Part of a small language model's weights.
Size: MLP 4224 tanh GELU, vocabulary 13415, 89.2M parameters.
Each number is 500 + 25 x the weight over its row's rms, rounded and kept within 0 to 999. Layers, rows and columns count from 0. Numbers have three digits each. The size before them is the row's rms in percent of the matrix's.

# up: layer 5 MLP up, 4224x704, rms 0.0254, rows 1843-1917, columns 616-703
# down: layer 5 MLP down (transposed), 4224x704, rms 0.0236, rows 1843-1917, columns 616-703
up1843 105:521503497545535517469506499503543506461495482492482530525521509483496510546508483507449485474489498509462512491517504484508465491488501492495478477500506470530479470470473451506519534483514538532477515455486477518488491472483483487555519518465479504476501518471503
down1843 097:476522514477479443540466489505520510549525516530513486484476474454436511475474469510517459552533528510532532516531543496522505499528518530499493504492539460496485486496485508511522494512475493515532527492461523474490480555512481468527492513540487502488521507520489
up1844 104:484486496515463505522532503547535546512496530442486466507462494516490459506505502498519489490479488478493446496461493487518512502520524466530479488545459497511520464523476498463520486513491456484462531476460502466490549500507458525507537475503485522484459527483510
down1844 102:431505475513529468497470481513490484506484467476466501535533510452522484512460505497481492474461544518500486482499491543435480487520502525519515589493493505513514500492480503504438515517487500483476541476482457509519514484480486500533502502489554529552519476498461
up1845 099:478534522483476571540508523498502537507497504508507518492472481481462519473532473511517479502500531499425478494442506488469475525511504524523471537522481494486504482462495442501501459487557486538508516472521530499492474488502508499496503455534530523492501483471550
down1845 091:551480527512483490490497500471527502485504486512540480522493526510525546473495513504528486521479451500504464528495476562491509489514433471506503459453510465499416500486534541469520520516513478521511478495508493483516523479459443525493495535487470460509501529514466
up1846 098:490491478514506504497436468505488476513490488503505487502476478455508486513487502455451462477481509470496500481434504526513480522500527480542464509508515494525500505505466535483518512520469487533530494507477472498541549485528484486502459478533476501492481492483491
down1846 090:490493514472527458512486518527507543541495537488483516522490473492500496521539452534473505510490477518531499511520515500499544497526509513462500489471497476523514494471474492453509470451467463502518523522490491457458507513506486479497446519534515524514556514523533
up1847 100:517490516513447510501515529499545507490516518490558492505462497522497525534473540511508540507544513509444492492520478500512486486532528485495481465529492504457517499459496488467525484470472531543472532501487517511514492441546494496532541494519492507540490565543498
down1847 100:518525479515473543548484510497539478543556542451521523482515458500510531423501498483492528552523516501484473519498488547492555484506513514471518455493496536480537498498523503511517453512491519464531494486509480496519498491474506487517487476502518482520497509503502
up1848 098:537484493487504519503519565498536531502505495478450462502521531489512529483505493497468501475560470431546482553479505506490490500502476487507496488506500465500523467530542524489479499500544504515477526472505502472502490543494471579475484497494480521477550481548491
down1848 096:537505471500529543471511522496503456483472513523489509519502507500478531482537509519515511498451548507476487500508486483464533557489527506472482508522511509480525483447516484502495487480543487497477481491497485533521480516531496491481549523493507499504470528515458
up1849 097:497522473463496534512498526554515506486487517532518501439502486506497461517479448471518467502512518497512496483501483493502474548495535532470488488511559488503507476499529512509501533511512488474476537490492465482482497494509574481520504510493529488503486494537484
down1849 092:519499568505545513491493514460508491494515457507496483491479550526499500515551458466483514511497463506473454479460466500548491503480468506537557493491507488482517542476448487489479495489494476482505516465490485491490533517510471518457488504486501463493479484479469
up1850 106:534520507522442495506503452517457521488468526460453497492520450491478476508531471520496525464433531493517483487483500500524508506521515542520443492488533492547529484459505538512495501533511520516477435522513508485511485514497500496486518434516476522495502473571487
down1850 105:479503475476513543533476486500500518494513445474492453480486487510463538485473518531529501472552519471531471518517523536490549503518508475483497503465495472507502524511503485488505512494521461548519509483473467506500491522517490546469503537491509518518524536503513
up1851 104:468455480486494503481531513480548534515473529498459496565489455526484540526545502490505482516529489521562482515524515497484483476506524483521502529498520503494474464506504530504544504491499517502519512519485496523503501497506500504436508495527430490493499478538495
down1851 097:525468515511511535519476492477479543529468460471497443522554530508515498483523508508523463530538497492526537527452499502511526521527519512488508504474499520482459497502485548479511493515483500513519515541492498497501499447504521521479513463530529492483518488485536
up1852 108:520497492497498506487519499532517453494486508511463473533515552481477496515479503492501506492537478508508440529488508502533483477495486528503499465499524569463494491478496547486548524473504532500510527518484480516494500512493526487537509501481480492505490562521513
down1852 101:502527524497492485521487480484498501495462518522536453512501498449478583479512505479489501506481521491501501529529483488510522532510505485469525490502534519502538528504483553479503487539481505438477558524495535457480528535525513563531515488482517497448453507510498
up1853 099:494477490539503519488519484463482489483463510489509506514509540530509474517473531459536500533509472494515505499492468521542464512508501499525483482502480524490468453483487493475525526492496489519480457427503499522507523467494500500462486513535516474500525489491492
down1853 100:466477468498485487541504457499440465507491541549477503519513459498499524501482562436491499479470484526473488497510496508472487466523479455502521574508507537483463469463508490487495520504477556531488508511507511457507497510535541491500478531523484497533544494497522
up1854 095:542525448515512479488524469531481450512478492494487505502503486496555474470524497534541514492496484546516498498504488517482475529518514509501533480475487483512515523522550502501565498534511486559465477486486498535447540547518525527554490490494490490482515500454500
down1854 094:494479467515503478528491517455520493492534502487496501530526532496479529513486523480505493521493536501515486513528552526477500528508477507464496506500491495551508471492505513492484542502517496461466499445542479518525504512498463497510482489490500534500546533517467
up1855 104:516499489496474465502531491528518503481502499512491484489513527522486475511543485528510488498509495468478457478457454531482477501522453495516507481494549507491537491511480504484506491504475516475480457466501507487514488480532518506464484468561502470503471542503445
down1855 111:457475473427468502525488473495452468499470468473506526530510517520496505511505467502496511491492485512490519480516502573488428464559473527504496485478495458461470529486478497490483503516475519499537520504487527539481480549500460507505490485490534478459481535464496
up1856 098:491455513535504520528531490553507508483510538470525465472512480506505494469518460521463469483500491522493487495464466524513499449495493487497550476462541540496514497504496495474498500493469492477481502480535524496507515511485533530511530498483527481420511549518431
down1856 089:480512508486501516471508503497495540502527485476499493477502511513490517541480525513476485536514494506514495502478485499470673518492510512517511457480523513500496507464524505504510495495508507510486516511482484519474471511508504505534523484474510509512474484479491
up1857 101:481514515533484482494531456503533523490492491500486527563547465542484532501518489495479485502496527492471500505502535521452499538480526493499459456520469488497508484500494495518560530463536496485531459507493480489540506510522508519536519440495463478533523502521508
down1857 102:488456523468515523491507515486497468496488508513500514488510511534451474486502458513532504445508541534490568516503498501486499502520478504483500512502522503500472510533467504524494536484522485502498492520491561513510459504502541516484506474480448494501493432546505
up1858 101:553495474519513535499484502492483462487509468498464507529481487491496504554498499499477522507524481509514545457468470524481439554531499499476478455518482492493503513457520548484475541501500503472521455493508504494524500532496472457509507462482485445508472563489522
down1858 099:479504484513506494491473524529507478509489510447505484481517515564519527542515521458488476483526509503505493483493527477515521489491473467501536506516510474457494486469492508445476499520518469519509510518470466504490563472483523495517520522484501529499477480520477
up1859 096:530546504523526588461500475491457522480478506484486493549487483499485499513517490476463515484482483532552465507510465555492517508470528532538489488486527448490507486491494465494503559463521525481517470506495505473520491494536556474483480433469472523465479480470487
down1859 103:509497514486538505472505494510492492481505500484531463519534509474481499519488547518531489496501538519531496504496492468557521521489532498535502494479467503520498523511559518503455495495519492522482508473506515516464494494508468458490504533527457471521484524491495
up1860 099:462488495478537457488506462515506515443526544494473507500506487517520507460463460485491484489508518499499494487495531521482480478485526563520466500472474514469499505501497508492493486538517471543508528463490508503460494546479514497490509539503468467468518529483491
down1860 090:498530516525540493529502530482508446525541501509472501503525517496527508488493549516486484514510530474502492479490494543492513490514491529529474525481505497516499487532538532495486509479478457493499529483462507524523446470483502514512510468522506502514509522479503
up1861 098:515528481507497520494496520479545494477495469440522450535480518477530470496531524475521524492475469488523492493524500581544499526481494470504552483492533564525531538469506516518479533484503476474499479457464477534475522509544505493488515473519461480492459490524494
down1861 101:486484506497514538481493488518502511483481444472496512528478538482464498504513536519495493488509510532514515482508475493484523502482484484543491515499435487472511540481541498508494499545511482499498501500512498472519558496477528452478451522481511511470511535497507
up1862 106:544546503478540492471472478517477436480500520493530481490493507493551516521499500516499477498509494476514485478518487487489493504533488504486520516524529514537482490523491472511520495470508508489479521519484448477505511483516516484533508466519439485518491490503496
down1862 100:483481555492525525491501509531480512529514441492512495481485493461526551513469527503501452503516506508494533517489508519502514470481484524542469521497511478562510513501498533503494521507490515487523532495543467523535500499505477506499523497473549482507503514496474
up1863 090:541507519511514476454517516512485492497497500495503474511521534520504511532510500469524461506527507557514504508528521519494495511490512483470467439488522511489509508500495522476519477512486504506503442478499506494510505505508525455497477511471458487467502578478521
down1863 085:466481471466502501482436430499497461490492470535519506484521517538525463486513519528509508534518536510503526479442529523527550502495492496504538584509518541464453490471500517508495506504506516539478529517512519521506482511508452521472505505465521518484530426511515
up1864 103:503485480548478528524497493500500472515474511506504496466496510478537502523460491522443499467476515485479495514467492483472516485483510524511515463517494507523505502503438518491485541496503481521523492476478484510503494518481510513543479495503519487517504508539507
down1864 102:499482442479520493481545515500528498496495520498515525534498499531497509495480511490513490486480476446487495502528454484494594538472506488434497533506493528502491481504508542529537498506507498507481491495470498496505452511527466526482520474506510519498540495516530
up1865 105:502478475478507533485487473497487484500493489477508523487539518463497498495499501510445498475477479503514471508504473541515479502495517541469490505512522478468517488493459483528492491523448530545518514539439467555530521477497516517498476469530483491498532491535499
down1865 109:512429488524505465516497480502502502506487476486488529486492509527463480463473491499469485522500488510451506498524493524516518489509498509496507503478519508498535476483484514519502526487498525519487494507539540476561486534464519484503461497517453480548479504506528
up1866 120:448484473499528524512454501524478518515465517514478512489497509489540496471532489481498476469477539480506483508491514541480522493463509570491499486518505498525494443516513516488501492449498507517487457462435476488513510508520535514520504500540511486507520501494476
down1866 114:504503527474484508532500483477508487549517484507497515475501469473520519509498440501526530447488487470498488457509472485502503492474512526463488505508460513472503487541504530505476501508495496526506512498495527503450539465468509443509501437490528469463536434517473
up1867 100:487520516512494463519516510529510488461548499452512451457528490540522480508530488458500486472513497536473479519495477499540501497463501490466508436515525505480520475490509465468518490478510454480475541471532502460533548530527514460493490501499491505513526482544511
down1867 102:511513497505493553503536552496497467560453518489436518531503526478509552519480476524493460520488481482508555510490485487497504506491510526494522513521480483510497489507526499535479477538531520498474485498517485508499510520513497468504546504526461510503527494476521
up1868 101:497501473486523555502485465452498530506432486498521511526498504515518487515527472553472496500476519499567526462520508526467481483479465503472504504506519491506496502425467499491481544461498507475529479534486511503501506508538505514564489550496504505475495520455502
down1868 098:446479513526505467480544518522515483450513475473517467508483450533506496516509498516511480497537511515511500510515519541521555486511494517484453461431553520530444485473470527506525500458498496521508474493516462501512491472522512488486498485490478485510484527466542
up1869 111:506523471468475485470488478507500487522478536485486469514511519467532490492568444548485476479474500498519500486500499477493500502539528492533501519540516459546518502492504468467476544493449498501490504474499510491515539489542513495462517475473515467544497490463479
down1869 111:490529514511525489475505470478532504517551506497529496507531473506495498490497525466530496522500503503514479496517544510481496500472515468470474539474517498472450478463490521506503506513525489506514556489490488500531468503522495468483486470503519496469477480513539
up1870 103:530485484486483492497508453462528538466542473511486477489541496499488473474516523508511510507449489494518494490487507541514482490450575529507506482514512491540499491484528515462512488514543545462505434499494463486511488474516480528500474467503490451535527481500452
down1870 096:484485503509550506545490498518507539469522540463520496524515501480521461517506516503468453499479488477507483561507499536474491515512526494501469487506526468528527591517447456517480543483500468460489506529486508505550519497466487529468436463465497495497471495463531
up1871 101:514523495497505506503505538539495531470508500452495479508535500496544486501514504495536469513469470482509486478482504493494516531499564495480575455527468487533499515495492451488481500512531528510463501511462486495518503490517524471558528513533448514524491522507504
down1871 101:498488520554531515502531507530513482519501501501502496516446526427497506547506531504511455492514526530467488509511454478514436524514506514507509449502519470519546510468513496465501453526512480503487473456484522489512492514545522497517502487492527464497518492513544
up1872 106:487514462480523453528523474495550509547529550509487513499473470514504521474538522460470457478521539515448481530520522484479471488521496510495502464511494499507487522509508548501528523504497484558530515456490489510466501483469479538503529491500537548513489509490516
down1872 102:503514491518488488474520516528502561538459501562499523550525512526486516512483480516484538541468493524552498491504539491535509530469488486507462467521489525442519521465534504476501511476486499485481516482501470506508490508501487514500505480486539533514472502469502
up1873 103:481471497491499479515539487522478522479517481497515503490509471488498523486481492495485515513504538464469496490518509531475498498483495459544529503523532497541508552490507505481472513492495437493515495483483533511491497506537503470520515541486440515479489526494478
down1873 100:481500535441453489490527531513524459468451503517546494532513497482462505513497465465495493497484522529475442532463528534487496504493501486488486478499521530531533497443512507474524514542476511510471480513538514530503445458520523518492507520431514519444503534483485
up1874 097:539487519481487512495488498540540547506505501487473470502468480484484521496517467476460472501527524482520481474489472479530478467493506523511466495504456500488523530483479533459539520520477519546486486497473489516481498487520498504469513489512505481538467504443490
down1874 087:540488496511478506473463503467488561517515440561511479475514516502548533509507474555510477532482465522524491521507459466520504506517481485457522502556487524516502499500473507469472524481524500484516524484503494482464503474539515560493541487510547490493469461490504
up1875 105:504470489477484521490509498514511478510455497516470459513528488504483524510498478499512481528502503472480507531496472507478500491534471469520463496509516470466491543504482553495531521447483534520526496493540540510501478492561476480505503470532462491502509472525489
down1875 103:510479475498485518479585513490537509467527465449506533552527530552468516481508474498516484510531476502508536533563555488478535475495513469499532472455479483527490525533529496514503477504457500517550481529461456484510522498527528506497553479509499514538517467485463
up1876 090:468532538476473505531484506487487505497538480495530487486513502490503519505512488505484556527520485480485521512489448530492489519467498483516511499508504496496512486515498497476499509515478475526512539526497516503510499522546496520530494454510471478470432496517476
down1876 087:511535508486522461487510523508535501527479476526491526514440511542516486523536496527528458501518482509437488500541509481486518495474511491495489510504446510529485520474473498500534523476508462513524515484496468483510557477469530495512511498522496470516532523489515
up1877 107:539482486503546489477521503520547466501508485445517471494498529504548474515496529528494519479528557501472463515510513520492480522519466477539548537458520512497571516496485501485555537490508501492536442489481497528464515487496560487545462512536487519518486498528483
down1877 110:461516460457476500535520525495448515501510505548508457482529487531461483527539489490495477488506480477464514495494494515458511509531510519480512508467478460538509475481535538496535447494524537517506511515508464493528502517534460483513516497469524485566469519508489
up1878 101:524507532513497517510525487513497504471482493486545501531524487491526483511449523529508486477523520512510536517510463476470481494521500520487446454531517519474522487521525540489584512494482487481494487493505523486488513479501502496505518511527497506511480544460512
down1878 095:476489542481466475476487501495534491488519503510489467505461492505505466484482487525464521485540549499482490487496512489519501455507498499503508521534513509541490449459488525484505491480456489453493507483482485554458512524518510496485508522464503504510489506478506
up1879 104:500527488505488500464527474486506509490510530507480500526477455478507495462493471477484514521497494521520470487503518486512468453535538474493480446551453507473522497497517538470500472523514534542522518516497455509551498525497512528512515516536511527501500524553496
down1879 111:516518521501510557487496500495501528501504500520488488501508484460501533505496500527529522534499489474495537477511504503546494525488496524503502527549486501454472500490513495462519530526516504521510525497528526498546497463489486486464523495481528463466510498494478
up1880 104:466518479461496589482503447473527490502501521455501505518494477519495518461482537481454460455488484505525520518454498517509486496488527499502469496492473543490499500451484555500493514480492485538491504501492525517488495521529497497515514470513478485447465535475496
down1880 104:495485467506480538518528551512502514501456492475466457495504531513445487492517484461479523502577510502475509496484498480525507468486480540502482505498489498552502506498478495509500499482525498504480492486504495469526498500523501515476521508492496478475525515504508
up1881 100:503463512486479468510518502467470442473506508496508486502520486506488479531502513493427507467501523434504508462464505486519506432473485505526522501501521497496510512512489532492527503512488523514499492513471486500496529529499466483480522483534490491474461483516473
down1881 098:491488474511461465512509511538498513519503536457473460519470460503485497486497462476506471517507480520475502515492504469437545499510492486478529468512472476497499504523500467505493457493559527485525471508489486511505546500547513505503486538485532549533547492475522
up1882 091:512555511526536492498552483520479472477528503484475479485494473488534508464508465506498498500513501498464526467539532478446501491500539512481484504504457488462456485494500434450492503528530465501542515528520468468553537456518500467483506517488494511500459489519491
down1882 088:504493513503484491500480494486524510486535492497489524548498496514497522482487507532501481513508497545525498524482522501528547507485520523509491556481484504471442494548500504461529489509532468491489478518513555546465505519478495502494485465478502523516498512466521
up1883 102:500515507538517495525504476510494503533495471488502457546473482498533507507485529488484503502514510465494487435512482530491465495463498520485484497480476485448523505495493466481539481498488569509474447464493484511517486483535492526492473471529458485519540525492523
down1883 099:520498485498477502485512525513500520485495491514511514482501456497530464498510474561508500534472477495481492522507497467550522496520485470497534501528508500495480527569503528497493504513501492459511492513479489464451544529496470507486475480478501492480457465516509
up1884 099:502519494546512559521488478508520497482520538454463498519467502536483498523510435551483494455489501464548471506497484465499500494522552526541506468517515504470506508495491495501527503542522485519477486491489471490486537511524528528515515480557511482503485518508518
down1884 109:511492524469524469520505471531484477495498526511507473494469498524470494487485517532509528497485506490513472438499508487497607505505474492492481523531479527464500494547513450498513496502502496538530507472497495500478489484493504528510435485465488527510473483515535
up1885 105:509515497512492497477504537508510500437532498502483501504510503497501445519536495484469505485492503480490502484497491481454485517475527528513472467478491493475530505489500518462480527506526513541495494470509448482491473526485459509547487494496555479506499518565477
down1885 100:455510513498485518479433519483497547504504488497514532517520492485506514533498497538516501501490461511483520518557483480475509519535500545492501511520503478541498459484542462485476536517462506519531492509542472471501496498519505480490549475477542504479494512463496
up1886 104:528503519538492503529524521474515503508495489473460503506508525549486541503502513510496494513476539526496466486491468445481488507452520489510506483487518513499541491500442505490519514510469465529504506481520537564492496491512493499474523509538537510493497519507479
down1886 105:469515484485464477530547475553509486494543520508464494511527541528509493486483551507483490520507444486496487503489516509527498478525551504501489442518491528508506513478486547479492558492472552451492488476513470501498510543500515528476518485558531491478509444473509
up1887 089:506553468520475468498516486493475522485526529488482527517540484505513492496464524504476491468532484518496509511518539472472479522509497510542517483478499533479550486504498489512496475520522491515532549481508471524442469516527536506534502496498473527473534494501515
down1887 090:475466541450541523513487495513539493505507505436516503490511514467556495549497497509487519510485552505491521470485481545503580519511556486516473511508503473548472571535515481489510519509503491488506495506503528484547509468458490483476472496498545532499508523456483
up1888 102:474525497517501526517511444507473499506461508474453506483497495499455548510472540469521487475490451497478486553513512490493487487565494532501527542554454501460489511484504513521487502490530449548508514481504471523512494496492503534511481497506429445491485522487534
down1888 095:516473474499529496492526540446467506481519481472506428511520565469478514518504521496494520471520502499541460467478492462459536513500490493479476511557432499495484488478489510484495507489479464461474541511469492539537510527472565536496528507512519490480504535498526
up1889 094:522517505480462527467479480513517461498502538485467473500504563466541523505482512494480482517503524532513486576493514538510456497544493484461469468494546519535496501504480489480509516497509550503497488446527465501523477516541489516534492540480516451512467569510456
down1889 093:457520493539498489488492457467481508503469496461496517464487499505500494519532486494519510528496483488497526457484472485500528479473535552497516553512489493474519490469547509532481543514499515497510483493475495513494498511442504472485500458512471525466482442481524
up1890 103:494504466516469489506518496533503463525506485508449494465505518496583492507495500538526429487498531486502501506473510506473520505562495532499490553510494534470483522500523556453486469475570466525504475520464468493550508543533522502516469469522499475500509471469507
down1890 098:513503433513522510495485531525509539453460508511534507519517523532542485504485490525472507477539503536506503529492472547557478474490498482478510491514472517514526543479530494543482499506477503471451527505467469528447507524519526551503501497502477460529498581499516
up1891 113:520457487494534509479506462490464523489526526493518456519467533493490504518532521472528445487483533521495486501464497546477480498489516514520513481542523536496561515520502550492485464515537528585520486508490520516513550475497507501533502498513482517483524481509485
down1891 117:488527483479491451537524521516541512508460490481510515491527521522482491525511524502506507515494513474531530489482487487475458509490459491476513521511485512454507437510528483509528542446514505539531509504509501517538510504531489496492491494495493460503511511477524
up1892 106:510484509501537550522512502486488502482563551513500483552457517529506512532522507538532514474500476508510458454513478520469485568527446547510536501459475464488520471486478494493528492509523491493527453486514482485516497495517531502535458516534510544507498517491504
down1892 109:521499459500542501489527517463486503487522487485509517538502498481474451528492544486507503492489519463494508480542517471519497470474491495462516462453556499482480515520491471499509486510486488446477517468446501506506466482498496525515510465493461505499507552500512
up1893 089:468529497470466455464530521500464495499568524463474482500501478493493493482522474489511491471536521418468499490496496449507506509480490476542491500506546460534474501478532491508532489496501534496489468489519483513500513535479495486482496520472483498448514492500456
down1893 085:509469504521497524500493523504491542513466494507523478514543484473496529532528529530476517500539499496502524476539500584514515488524526524497452493491511545511499445528508520502508461567527491512540500516500490525493470480488472495455479473490510546502516519529525
up1894 099:485529496487449485491527527518482519505509522509488480459536492518512571509523502504487479522524485500517466505568516496475482474492502504502506481529489522494492526497477502490492456494464534506491538517544477518530535522517536515478555516466471536488539489480551
down1894 109:469551522497492472492494481479462469475513541492492427546517430552539522470514488494465530513516502512492448499490530441509550475498466509532499477484498491505505537447520503451505523502492527549492470476455506492510514512508538539525512474500482517507507438464536
up1895 110:491491473502478495495490477495522499506483504483511518508503494502515545469480541512483500479465551509493500507492486533487468495478461508526453500489565519505517551506488539497515505535511482465490441476513491516537496494540476459491508518496537491471504512505495
down1895 118:544453451457498449468540478487490491505507500480532496536459541507446463476479492493496514500477518528463506475484491520496475487468545525467495533517505508506488501517546507484512499518599505505478501523502512515428502496514507536485473518501517503502504485482465
up1896 102:472487511484488527499481536525508498496542531487485477485498493502474465525540465509478443504499485487467506483539491521475480514507524500501490504527514536470512496516509532433527515485512537519512463499536444538504531484507496514510502469469525499485489517483516
down1896 100:522553486479493498477497501526493548542520490492526519492496504504506507466446480496466515498503475509500478511524507515489489496517518496500489524500509492510483506479494519528504511512516481504507476512472497485497516521488551493505486499497478498487520524549505
up1897 095:514513528491528491485533526477529442494554529462473494457471520463513499504532483549477456486492485473522479502486488519518535512456480520525520451488538533526502497470492481464554491476535497502453491498508456461490529489458516478435521460510543536486466494486521
down1897 091:475505464555501517503502478500479532509467503486486494495527481472507465498491480454525512509485511515506491515515460478481556506494499490445486507483469477468509511527465467508479479526494494515510503466506532559512506544539498506519507503511462525476531491492471
up1898 094:534454464500469491513512502505507522500520552484471514527531501510490514502504484492522509518460514505544489484485472488536487522545568522529494458489497557484489500522489467498546490487485528501481508509516511514482491506507518522480561493510479478506437494506470
down1898 099:494497491500522479527424487511528494493510504537516521490527491481471588503514509505540534529486506481524523436474511527504530525449517473500505534513490465511493505550452484517476479515511481540518508476485467521510504512485524488483478464509520522505467484493527
up1899 093:571485512507482484521460419519509495458513485498515509501474496523495490493496469497513516470503507532505491530485490488516512488489504507547503492503515515522514543499496492491559509449454522515450432509509466507525488479485505550477554480490493470532485486447487
down1899 090:486490491515493488479514531504494476492457516518511525503478503469484531477499480505476479547470513463477493526496476465465506467512468535486521522518522499498499553505483496527505573530482499498501495495502467484508556506481465517467504510475478498519467503510493
up1900 103:503501514509542529502502529534479474473468515504479523533531471519491485561520538505494511486521493504507482473473488486469497496506512528485468489545515494486515494501464550452481527510510490470535544461524473539515541506520514483493509502505510460440481490513491
down1900 111:495489526502547520506485496510458478468508550542516492493522504489485504548466529474504515530508500509559495484522463483505536515515493561519444484504524476461490493489458522483539478524516447504499540465487453542491531476493498480505476510476471510456483500462533
up1901 098:537526530518499528514493451521524539491561495506473530556465504536482532504517503501496543495482517495527493526543480527486518497493491506484532543503461489486512528505496470459473523499498487490478511516529509571502505509503483535491510516516542461511523485470511
down1901 092:522543520502530473494505521563492486467536496495503489481462523504493497505490479489504457522478536513495479461499486494520495471503493486484452544479502498499524566495530496510478480517549456514502494525453481476492485532494513492495484505551507472521430518469468
up1902 075:494484531506511497529517502509529450458490512500515514462517563529481493496514537450510521531489481504530476464519470503488493493500492504533508438508525494466495486493473477489456491543540492509514569453502422521476533508511523470533512491509488512460514495547505
down1902 082:531487493511482474508474517495489543537504470501470472527490493525505482468500494531513505499499531510476493516513502514496513480520498452516533547517479564497531533511525497533507470448501492508492464507497546479515480509536500535512477559467491455492477510465494
up1903 098:504498497535501487471513526530506447543484494489518431478487512483468478514498469518484494519463530505492497512442517559502505484525506500500500527487519530519538515522507508503487490529491494504478486494545477526502599511474517519511512521517463512494519527488521
down1903 099:458451478451489491492510503508491465492527486519485502496487532480497461474504497483499519508520513524511505487469516508501503517494515473509483521521501491507481505477480543515452529522498507441515504489473523491525495499500497484502546554497536520499477501489459
up1904 104:474517485533467516510442490481501522495572490510512466527487512473547492528487473540463469507491507511486518542518456515543496490466515454473516458510502515544532493456526514495499505468487563476509466489473475501498522509511501517504466518464472512549546523483480
down1904 104:500500512512502508473464505502488488521521501472476514452485515532478500505509545483524519440492500531506466465518489555561498463502498518500495495505489489470519475525504477495444476454501483491509513503539484549487526493509442469460542477481517534490489483512530
up1905 099:465511502586464522503522498483484479498544516478519486507533515503526477489483522470465498489450458504530476505469492526479495484517516498516477470478477537502482500458497480507484528511501470510496510509495459492524502483509527451503523536501479474491500523449476
down1905 094:511495491509497486486532483458521512485486466518500480493533496570499470468518499505515495538527521478527502535509486496532495481542454531473493494515538440487498508517499504511473459513517510454507511497470436478496569499494542505534453511458542493507502488532547
up1906 098:476475497521523522526555504521492478490509543493499521512449500485537510481490510486493501459536472433513482503495480516511519512476479501475515540519518489451507496518513557484541486512535500538499523500486532504519496518553534500523453509501474472538530485501477
down1906 092:528513448529486472444482487543499526494513476476549520533501489507499516512544468485548493470514454520504543529498495528516497491493513491531457481524441485545484480502526493476497480490483499480576515451483487510483509506522480481490479549509482488503482465508514
up1907 104:491521483462498520516508487514540486484486513478485484489479508479539496507511465495510501495478547511490487512488493521533513507511541469520481477483546471516482491507507497530480476474475500512455542439474444553491516482505497478521477492496475519501516513524505
down1907 102:479502468492461505543442484495501533505510407480501473513545507474513514435477526496453509497485530465523549451482529502530470461482472481497477518512483507452504559495511492527502491533494459503525505490500460501462507510527480516555503494473525483491474491535490
up1908 104:536538475499520547479502533483506520522490518479546489492509508484497473487537469482525537492494510515512467489548470481492505481529467536483527494537535483518499541485509498486508533483474556491474526478534486500536524502506499492515500515497485474542506477487529
down1908 115:446472501469444521474490489516511562522530504504474468467507500464510471502517534508467490496520530514544498431502517472484501494492495482512500477496463533563516530462479497483548518459517536489539514474513496493492494535451504483480540483511506495474513499492495
up1909 090:525505513544526456499537536515489521510513485472525509515490521471491442538481500463502530476530496496500472469456501535496463539492528469455522499534472565456482505472438471474527488535496527494540437479496509496474501468480464530491507473499457454537489489451471
down1909 087:491482506492522475507505546487522512506516506526489492467541513483511477531520503526499479492533485495502512513526518496541489467514512469532494480507458518488514536463527508527496479480520486491516523494508476493512491465486471525503510473475498500566525446510436
up1910 100:523493522507468481578480519477460513486482483515472513461539487455474537476480468435509522506518569463497463469503516448501500517473474461512488490502528502525506439471499464499447460499477476470489531462541537541508498532478516509489555547521473538462523532484516
down1910 101:526560495480501502460491495495579490480517501554485542481522520493489516504489485496516511540487502445492526476495490475426476504479530493532508488470487553517497558501514519502479488486547521505473506506491501532505479550493484473446509476503531471480511487526512
up1911 090:486445499497491503514522503575532520500489478509495465476469524500530457513532515500510541521469499525487492473515487522484543495514543496499477486481511497528497523492487547520507497502514472468480518516499487509515511496517529458522443489513473537507469489496467
down1911 084:523503510520524488526508480525498513511485546511502495493509513499513466520460509481464450522532511508554510506534552486527471526492453495461468486478521442482438479526535525491527496521542538520502535465504514501455484511545449528506505480461512459526527508528533
up1912 106:508498450530479528469547522556484518493490491518468467473507492515553491476517498514447517490515517498465492474502462456483469503507489500473484477550477512438487479509473499485502545507506485495576473487508503506499511504473533499496492485483494498525504501486527
down1912 099:517515492527535513496476525496458562533456466504558510463517498459504508481513495507466513490496502523505502492466511513529484476501533492481522508504520539489487493557519495551502431490459502478497520484494534492518490518517499506510489474525518530484513459488466
up1913 106:480506481507475506486511518521550517476513490494481479485522502468481481501492470529502499495500529512492526511525493481471488485514493510496504481498538497473498520476496467500530532479472550506538493502446530478507510507506501470516481410492514521522513476488537
down1913 108:474498494502473468487541560511486487494478512486503488518528516480488491459511499508507494506506516508535488497496509518526493454457471498478503526495494518501465507526516529491501485503481521505440559521475499529510526480546523472459537505501482519528470496501525
up1914 095:509469477497522476502492492564507502483500517475519415490518511482505540477481517457510515459497486446513471458550505477502500507491520502495473491494498505513525503515476524520520551526489501510503466482496475530537479509495514504476551505516482516489479506513502
down1914 086:494513504500468517512522480439488548511478499527555564463552509509455477562504498463501472509489499565526556559491508535529473482506518537475479483495501540466463440514523441502486478480489482476493493533466491516496507520518506505551484462502516474490499490536499
up1915 097:507512501515530503453482487467536490476532542488508513506470489518488468503520487463491499485502535508484502447522480473550472535507462498476528486504507495498473456511475516504477501502494454487493470489516444513484494481514511455510460492499509505563498528533477
down1915 094:528535503476494504524492507496510492525481539535488508479496479496539445454468525482497547527499495515491501535483488506502521498509509545485499541487516504519493523535500536472477478483506459525519528501487485531512451542506503518503555488494538492521473476471466
up1916 102:521516513501477496468514459492465515458467476515473477430507511472510513484520520499477520489482467478476471521430503544482481530484495514490556516536506520510504537488486539518500519492565497500558491502523497484526484515478478549496503450439484456469507491506511
down1916 114:512557492510460531497499471555517506549504497439479501475518515537529471491487499506500509550566507507460452463501492510498539488503531469547461489513544511507526499468521503555482520466513455519459526507524526482487521515503443522531525509501480494505518541517476
up1917 098:513495508497534506492506511524502458488520520445484512530473518462485467513528502526528488494536545460466503461504467499481515510517497538476522499506513499495515459520513500501518501477492481508545481484468505506583568465513478546485510421482542527499498491499508
down1917 097:507473523557515540465451516465490576438468476541520490473490497518507512489508489507504490522502541558510538514513512520505545480505507495499482480474492508459513520491490474490499518498476479515469517496523532459471510527487521446517469607546503519515516491523512